python train.py --n_layer=9 --d_mlp=768 --qk_norm=false --tie_embeddings=true --parallel_block=false --init_std_qkv=0.0361 --init_std_up=0.0361 --warmup_steps=200 --final_lr_fraction=0.1 --seq_len=1024 --doc_mask=false --steps=3876
Each number is 50 + 10 x the weight over its row's rms, rounded and kept within 0 to 99. Layers, rows and columns count from 0. The size before them is the row's rms in percent of the matrix's.

# layer 4 MLP down, 192x768, rms 0.0685, rows 105-155, columns 0-63
106:64 45 47 37 40 58 43 44 52 23 57 53 56 54 67 50 48 24 53 51 58 47 63 63 47 34 47 55 58 41 31 50 55 52 52 51 60 55 47 57 63 48 46 63 40 35 39 52 57 52 35 47 54 37 41 51 30 40 64 54 57 31 52 39
102:53 49 50 67 55 43 48 63 43 48 43 49 50 32 70 57 43 39 60 51 38 44 52 53 74 63 59 41 53 46 29 45 35 57 58 50 49 69 50 55 38 71 65 65 36 48 48 47 61 32 61 43 45 67 53 43 56 58 67 39 49 61 66 18
106:53 40 37 61 41 57 54 29 66 46 66 53 59 43 58 48 51 54 53 46 32 66 48 51 59 64 46 44 51 40 33 53 49 42 61 45 56 51 52 42 50 46 60 42 51 54 39 55 53 54 58 55 40 41 45 57 49 26 49 60 61 36 48 46
100:59 32 50 54 43 54 47 60 69 45 50 51 34 61 53 68 44 69 56 47 53 40 36 34 56 51 51 52 44 55 40 53 59 45 58 53 53 43 57 29 63 35 59 55 48 37 55 55 55 46 52 50 56 33 33 58 57 49 58 44 50 52 39 46
097:58 38 54 63 30 34 56 69 57 60 66 47 33 54 44 48 54 52 41 47 69 51 64 36 41 51 62 61 52 51 57 49 51 80 64 77 44 55 72 39 48 42 49 48 40 50 73 54 37 53 58 55 44 65 59 55 51 59 39 41 44 49 52 45
102:40 47 35 46 59 32 60 48 49 51 42 45 50 54 50 35 45 53 54 51 61 50 59 55 45 38 47 54 56 45 37 55 48 42 52 50 46 41 48 54 49 44 64 44 57 46 47 35 41 41 51 46 46 41 49 59 62 48 39 51 44 68 56 53
097:51 59 50 47 46 42 41 63 32 56 39 51 55 43 59 47 46 23 46 56 47 63 53 56 31 51 35 58 38 50 49 51 59 54 41 06 56 60 54 53 61 58 57 67 62 51 53 51 50 55 39 59 46 43 50 35 54 50 75 44 67 47 55 51
096:35 37 47 66 55 63 53 65 41 50 48 55 41 55 58 42 44 29 40 44 93 44 49 48 63 28 65 33 51 56 49 57 60 42 47 52 41 57 48 45 57 54 47 53 47 45 40 41 43 57 47 45 51 48 59 43 43 38 69 54 48 50 56 24
100:55 51 54 29 52 56 33 54 74 38 42 56 28 50 69 37 58 49 73 46 58 40 40 44 43 55 35 34 54 36 55 68 49 50 54 54 49 41 37 52 51 40 50 49 57 50 41 36 57 56 49 51 54 66 61 58 51 23 47 68 60 61 53 22
098:55 54 48 47 60 21 61 57 54 51 74 74 52 69 57 67 67 55 30 46 42 44 68 36 50 48 53 60 39 64 46 62 54 50 53 48 43 62 57 48 63 45 42 60 38 44 50 52 50 34 50 48 54 45 41 55 53 57 47 63 52 57 62 44
115:34 50 38 56 65 58 48 39 62 49 63 36 65 53 48 75 49 44 48 44 69 47 50 47 52 49 41 49 58 51 52 25 66 56 44 62 44 50 50 43 43 53 47 58 34 56 48 48 46 52 56 46 37 41 50 54 61 45 63 40 45 36 34 51
100:54 51 50 50 58 53 54 51 42 53 67 42 63 54 51 47 61 48 36 41 48 51 64 47 37 62 40 56 47 50 54 50 51 63 59 49 40 39 61 54 69 51 56 48 67 45 63 56 58 39 52 64 62 51 35 41 55 48 45 51 49 39 53 74
093:51 39 47 47 47 61 45 55 42 58 62 50 54 53 65 70 50 55 48 62 57 57 50 49 51 41 42 38 58 44 44 42 49 36 58 64 31 71 69 41 44 52 45 50 51 49 56 55 64 36 42 48 45 61 69 44 49 50 50 44 54 42 46 49
100:55 41 47 57 34 59 57 57 55 58 41 39 34 59 55 47 50 59 47 49 35 61 54 45 72 44 54 51 25 49 41 39 39 43 51 60 62 52 55 30 54 53 68 51 66 60 39 50 53 59 60 51 52 41 35 33 54 60 44 41 47 36 51 43
100:45 42 54 65 60 34 59 65 51 40 35 46 53 46 54 54 48 44 48 64 50 46 48 53 55 32 47 58 61 46 62 50 56 39 54 44 53 47 34 62 56 58 56 39 29 42 72 57 30 44 51 50 70 39 55 55 64 58 69 45 42 51 50 53
106:45 52 48 54 53 57 33 57 38 71 52 57 39 59 61 57 52 57 59 54 40 54 39 56 53 52 71 77 63 32 44 56 49 41 33 46 58 56 64 58 54 24 71 43 37 48 18 59 62 59 52 58 53 63 53 56 39 49 42 60 59 75 70 60
103:65 55 52 42 42 67 39 33 55 65 52 43 51 44 50 52 40 49 56 46 45 62 53 58 51 72 72 51 47 54 45 79 49 48 70 72 68 70 56 59 43 23 42 63 41 53 55 39 46 53 65 42 25 29 36 49 34 50 51 54 44 52 56 46
101:50 44 54 47 56 34 52 52 47 53 51 37 48 48 43 63 62 51 51 55 57 53 47 47 53 45 65 40 45 47 39 44 63 20 43 60 56 34 59 42 44 58 37 37 54 31 57 38 57 45 66 48 47 52 62 49 42 56 59 61 40 30 47 75
099:55 61 69 38 52 32 38 52 52 63 47 51 44 47 51 34 48 48 57 34 40 60 48 58 52 45 73 39 44 52 59 42 41 37 43 50 58 54 57 35 48 53 69 61 53 33 44 38 47 42 51 57 56 51 50 31 49 45 58 49 61 40 43 56
100:51 56 37 52 49 51 63 51 48 50 58 65 42 51 53 63 57 57 78 55 48 53 49 58 52 56 48 52 49 43 35 51 63 65 65 52 48 61 53 36 38 58 51 43 48 42 40 47 54 56 44 54 48 55 56 55 69 31 37 61 54 44 60 55
103:56 49 53 42 60 46 35 50 35 43 41 49 27 59 64 60 47 50 71 46 30 61 43 56 55 45 46 52 44 61 51 42 40 67 57 39 46 54 45 50 55 51 58 65 49 54 44 53 50 55 55 46 35 40 39 43 57 38 41 60 48 49 67 38
098:43 63 57 45 49 41 59 58 42 37 46 36 59 55 51 50 69 46 46 52 79 42 37 50 53 60 36 42 65 55 39 53 51 27 52 45 57 32 48 41 49 35 41 50 44 41 57 52 45 38 42 52 59 50 46 60 36 53 58 44 54 48 48 40
099:39 47 52 40 57 65 59 27 69 52 37 53 57 62 35 82 51 64 40 57 45 33 47 43 45 32 50 37 50 61 42 52 52 51 42 43 68 59 64 53 55 46 47 59 42 76 49 50 60 56 52 55 42 50 55 29 44 58 38 60 69 48 48 56
103:38 43 52 49 63 52 55 46 68 43 48 47 74 37 47 50 61 61 48 73 43 41 56 43 58 63 65 58 46 44 56 70 42 37 39 51 40 43 53 31 52 56 49 56 44 60 54 54 46 38 50 60 65 37 43 54 63 46 51 62 46 61 60 56
093:40 54 41 41 45 54 41 52 36 50 61 46 51 39 45 43 53 49 37 53 49 60 45 60 49 40 51 50 37 47 35 53 64 55 33 48 47 47 48 51 51 50 47 37 59 33 50 67 56 65 55 56 41 59 46 38 38 61 39 43 51 39 53 60
103:41 71 62 53 47 55 63 61 57 53 57 46 49 59 51 42 43 49 59 62 70 44 54 64 49 51 59 57 42 46 47 40 56 37 35 31 44 44 47 40 50 30 45 50 48 50 56 51 48 57 52 59 51 56 42 48 47 45 49 50 41 30 57 44
099:49 39 55 70 54 60 49 51 63 48 58 57 47 37 42 43 46 42 70 44 42 51 34 46 40 56 62 55 49 33 27 53 51 45 42 43 46 62 52 43 50 37 61 45 48 66 39 53 27 54 56 40 44 48 41 43 48 59 58 55 55 46 28 63
097:49 37 52 46 36 54 44 44 52 53 53 69 54 44 48 44 45 53 42 64 52 48 60 48 32 26 61 43 63 69 55 51 56 52 34 62 47 51 55 65 31 54 23 44 65 42 58 74 46 60 51 53 54 54 57 52 62 36 56 50 52 59 50 54
101:42 48 52 43 56 52 38 47 40 39 52 44 68 44 50 40 50 40 30 58 42 53 49 62 50 51 57 49 59 57 43 49 32 64 40 50 56 61 57 57 54 47 41 57 60 29 38 58 66 69 55 54 37 40 47 33 54 52 62 48 47 53 49 48
098:57 42 50 33 47 48 53 60 66 62 61 49 49 55 19 33 33 64 68 43 46 41 49 50 52 43 48 48 46 53 56 43 07 54 39 36 43 62 55 51 45 40 67 46 57 35 39 50 62 46 47 43 40 42 47 44 48 57 52 54 43 74 59 45
101:67 57 35 49 40 68 66 49 65 35 66 48 49 39 46 36 55 57 71 53 33 50 47 32 56 78 52 52 35 43 55 54 64 38 39 58 47 38 48 42 46 38 43 79 47 37 44 51 67 51 46 56 56 54 53 49 54 42 62 38 43 48 58 45
101:51 45 51 60 47 46 69 36 58 52 58 63 72 41 56 41 54 67 41 73 48 58 44 30 52 60 66 42 54 53 43 47 53 26 43 68 44 40 50 48 48 46 53 47 32 62 47 49 23 59 39 43 51 47 59 58 54 66 62 52 48 33 48 48
095:57 29 53 48 55 39 54 55 60 41 40 42 35 38 62 55 46 39 65 33 55 46 61 46 48 41 50 44 56 35 58 48 51 50 57 41 51 52 35 51 46 52 45 47 37 48 58 15 55 29 40 47 56 54 59 33 42 42 57 43 53 55 49 53
099:56 68 51 57 58 41 42 51 29 49 34 40 44 53 58 61 46 52 67 51 34 52 52 41 38 44 31 51 56 52 47 43 58 54 50 60 50 55 29 60 52 64 59 47 45 56 36 54 52 39 54 51 57 58 48 38 55 65 70 47 52 62 42 46
100:56 48 50 58 64 56 81 53 61 49 61 45 57 56 44 64 58 59 34 64 45 38 53 55 29 68 45 69 43 55 47 53 30 43 73 57 43 36 53 65 55 48 55 47 67 39 49 58 43 49 51 44 71 40 47 59 40 63 38 63 45 42 49 52
101:43 54 50 57 59 53 48 47 40 39 49 49 39 66 54 81 48 59 47 52 62 65 66 48 69 30 43 47 38 65 54 48 48 56 70 34 23 68 43 46 43 48 55 63 62 47 55 55 60 53 69 40 51 55 40 61 32 34 54 59 42 59 59 58
096:45 68 47 37 44 27 51 53 66 50 36 66 47 52 42 47 43 61 52 40 39 48 51 47 50 56 44 37 38 41 47 56 51 62 54 46 53 46 58 47 51 60 65 43 51 37 45 52 52 43 29 41 52 54 53 62 21 50 50 37 44 51 64 59
102:50 57 49 55 47 34 49 62 61 47 68 60 63 45 53 54 36 55 48 53 52 56 28 47 41 55 47 51 54 54 52 60 73 49 35 67 46 59 50 59 50 53 27 49 55 53 57 34 34 54 48 47 54 44 50 38 59 60 54 52 46 54 54 49
103:53 55 59 56 41 62 37 69 49 71 45 52 48 35 60 43 63 47 40 42 58 47 62 52 56 48 50 69 52 47 45 51 44 53 59 49 61 51 39 39 60 65 53 41 40 28 45 57 37 63 40 50 41 60 43 54 71 45 50 09 53 60 60 58
096:43 49 48 43 51 48 54 61 42 41 45 49 59 52 46 54 61 56 67 63 50 39 60 49 53 56 59 57 57 43 46 43 59 48 57 56 44 52 37 38 56 36 35 42 61 47 57 48 50 36 49 39 63 47 59 61 55 37 48 52 47 84 64 45
103:56 63 49 40 45 44 61 42 37 55 59 52 50 45 56 44 53 48 65 51 50 46 48 43 46 36 41 46 36 48 48 32 57 44 52 47 29 54 31 37 48 51 32 60 51 56 48 58 53 37 52 47 54 46 71 46 56 45 48 69 39 32 49 55
096:59 30 42 67 52 46 61 50 66 53 51 36 62 50 53 50 44 49 58 46 51 43 44 56 56 58 55 46 50 45 36 44 56 55 72 43 41 32 59 53 59 48 37 30 47 47 56 55 48 52 43 43 48 40 53 48 30 52 54 70 49 51 52 61
104:49 63 43 47 45 45 59 30 43 45 45 47 42 63 66 44 46 36 51 51 45 39 38 59 62 53 47 53 56 35 59 42 47 63 69 46 58 33 43 43 43 47 49 47 53 50 61 40 37 52 43 53 50 49 47 38 53 67 56 64 42 43 40 55
103:38 42 46 48 64 50 57 50 41 57 55 55 36 43 45 44 57 54 43 43 49 46 38 50 43 48 65 52 53 63 52 46 56 43 31 70 51 55 48 56 46 52 46 46 47 52 43 45 51 36 52 37 43 57 43 45 49 48 36 58 30 42 46 57
099:39 43 49 44 41 51 60 63 37 58 44 62 57 40 60 45 51 43 67 61 51 57 67 56 59 41 42 48 55 52 53 57 53 44 39 57 58 47 58 50 37 56 36 56 57 39 50 57 69 46 50 54 44 36 49 39 68 65 49 56 26 45 62 50
100:53 28 54 44 65 58 61 51 57 58 49 49 37 42 59 47 62 43 78 47 62 41 43 52 57 54 57 40 50 55 46 42 54 44 44 64 50 44 37 63 60 40 53 52 48 49 55 36 38 57 56 63 52 53 33 63 57 59 61 51 39 51 47 50
099:63 30 49 55 47 42 55 68 60 34 41 61 31 61 57 37 55 28 57 48 69 48 57 65 39 53 53 52 51 64 50 67 65 52 59 53 55 41 47 43 63 55 55 52 69 52 48 56 70 48 57 46 40 74 59 57 64 53 44 57 43 61 63 56
102:43 45 38 42 49 40 55 50 53 65 75 32 62 29 57 48 55 47 40 52 64 50 39 76 55 74 69 52 62 44 42 55 55 20 47 60 46 47 34 49 50 46 50 33 46 58 63 58 57 41 68 44 54 37 54 57 51 55 35 51 62 34 44 69
101:50 38 48 61 38 64 40 44 60 59 47 49 70 58 36 64 48 64 56 45 48 48 45 54 56 68 54 59 33 59 51 55 42 47 38 48 40 48 54 50 47 66 59 76 40 57 54 53 44 27 53 55 47 50 54 54 60 50 45 57 52 31 62 48
096:38 67 39 42 43 39 50 44 52 55 64 60 45 37 54 36 46 46 33 44 61 75 49 65 49 65 60 47 48 52 49 49 57 83 44 42 45 55 38 53 46 62 55 33 54 53 40 56 62 49 49 38 50 74 35 43 60 52 63 53 63 52 55 37
096:69 36 58 59 50 38 33 44 57 52 40 51 56 55 54 49 49 48 45 57 28 47 48 45 41 51 64 41 63 50 45 37 28 66 64 52 36 57 47 47 58 52 55 42 47 42 37 59 57 64 64 46 59 49 49 47 40 48 52 33 39 59 50 35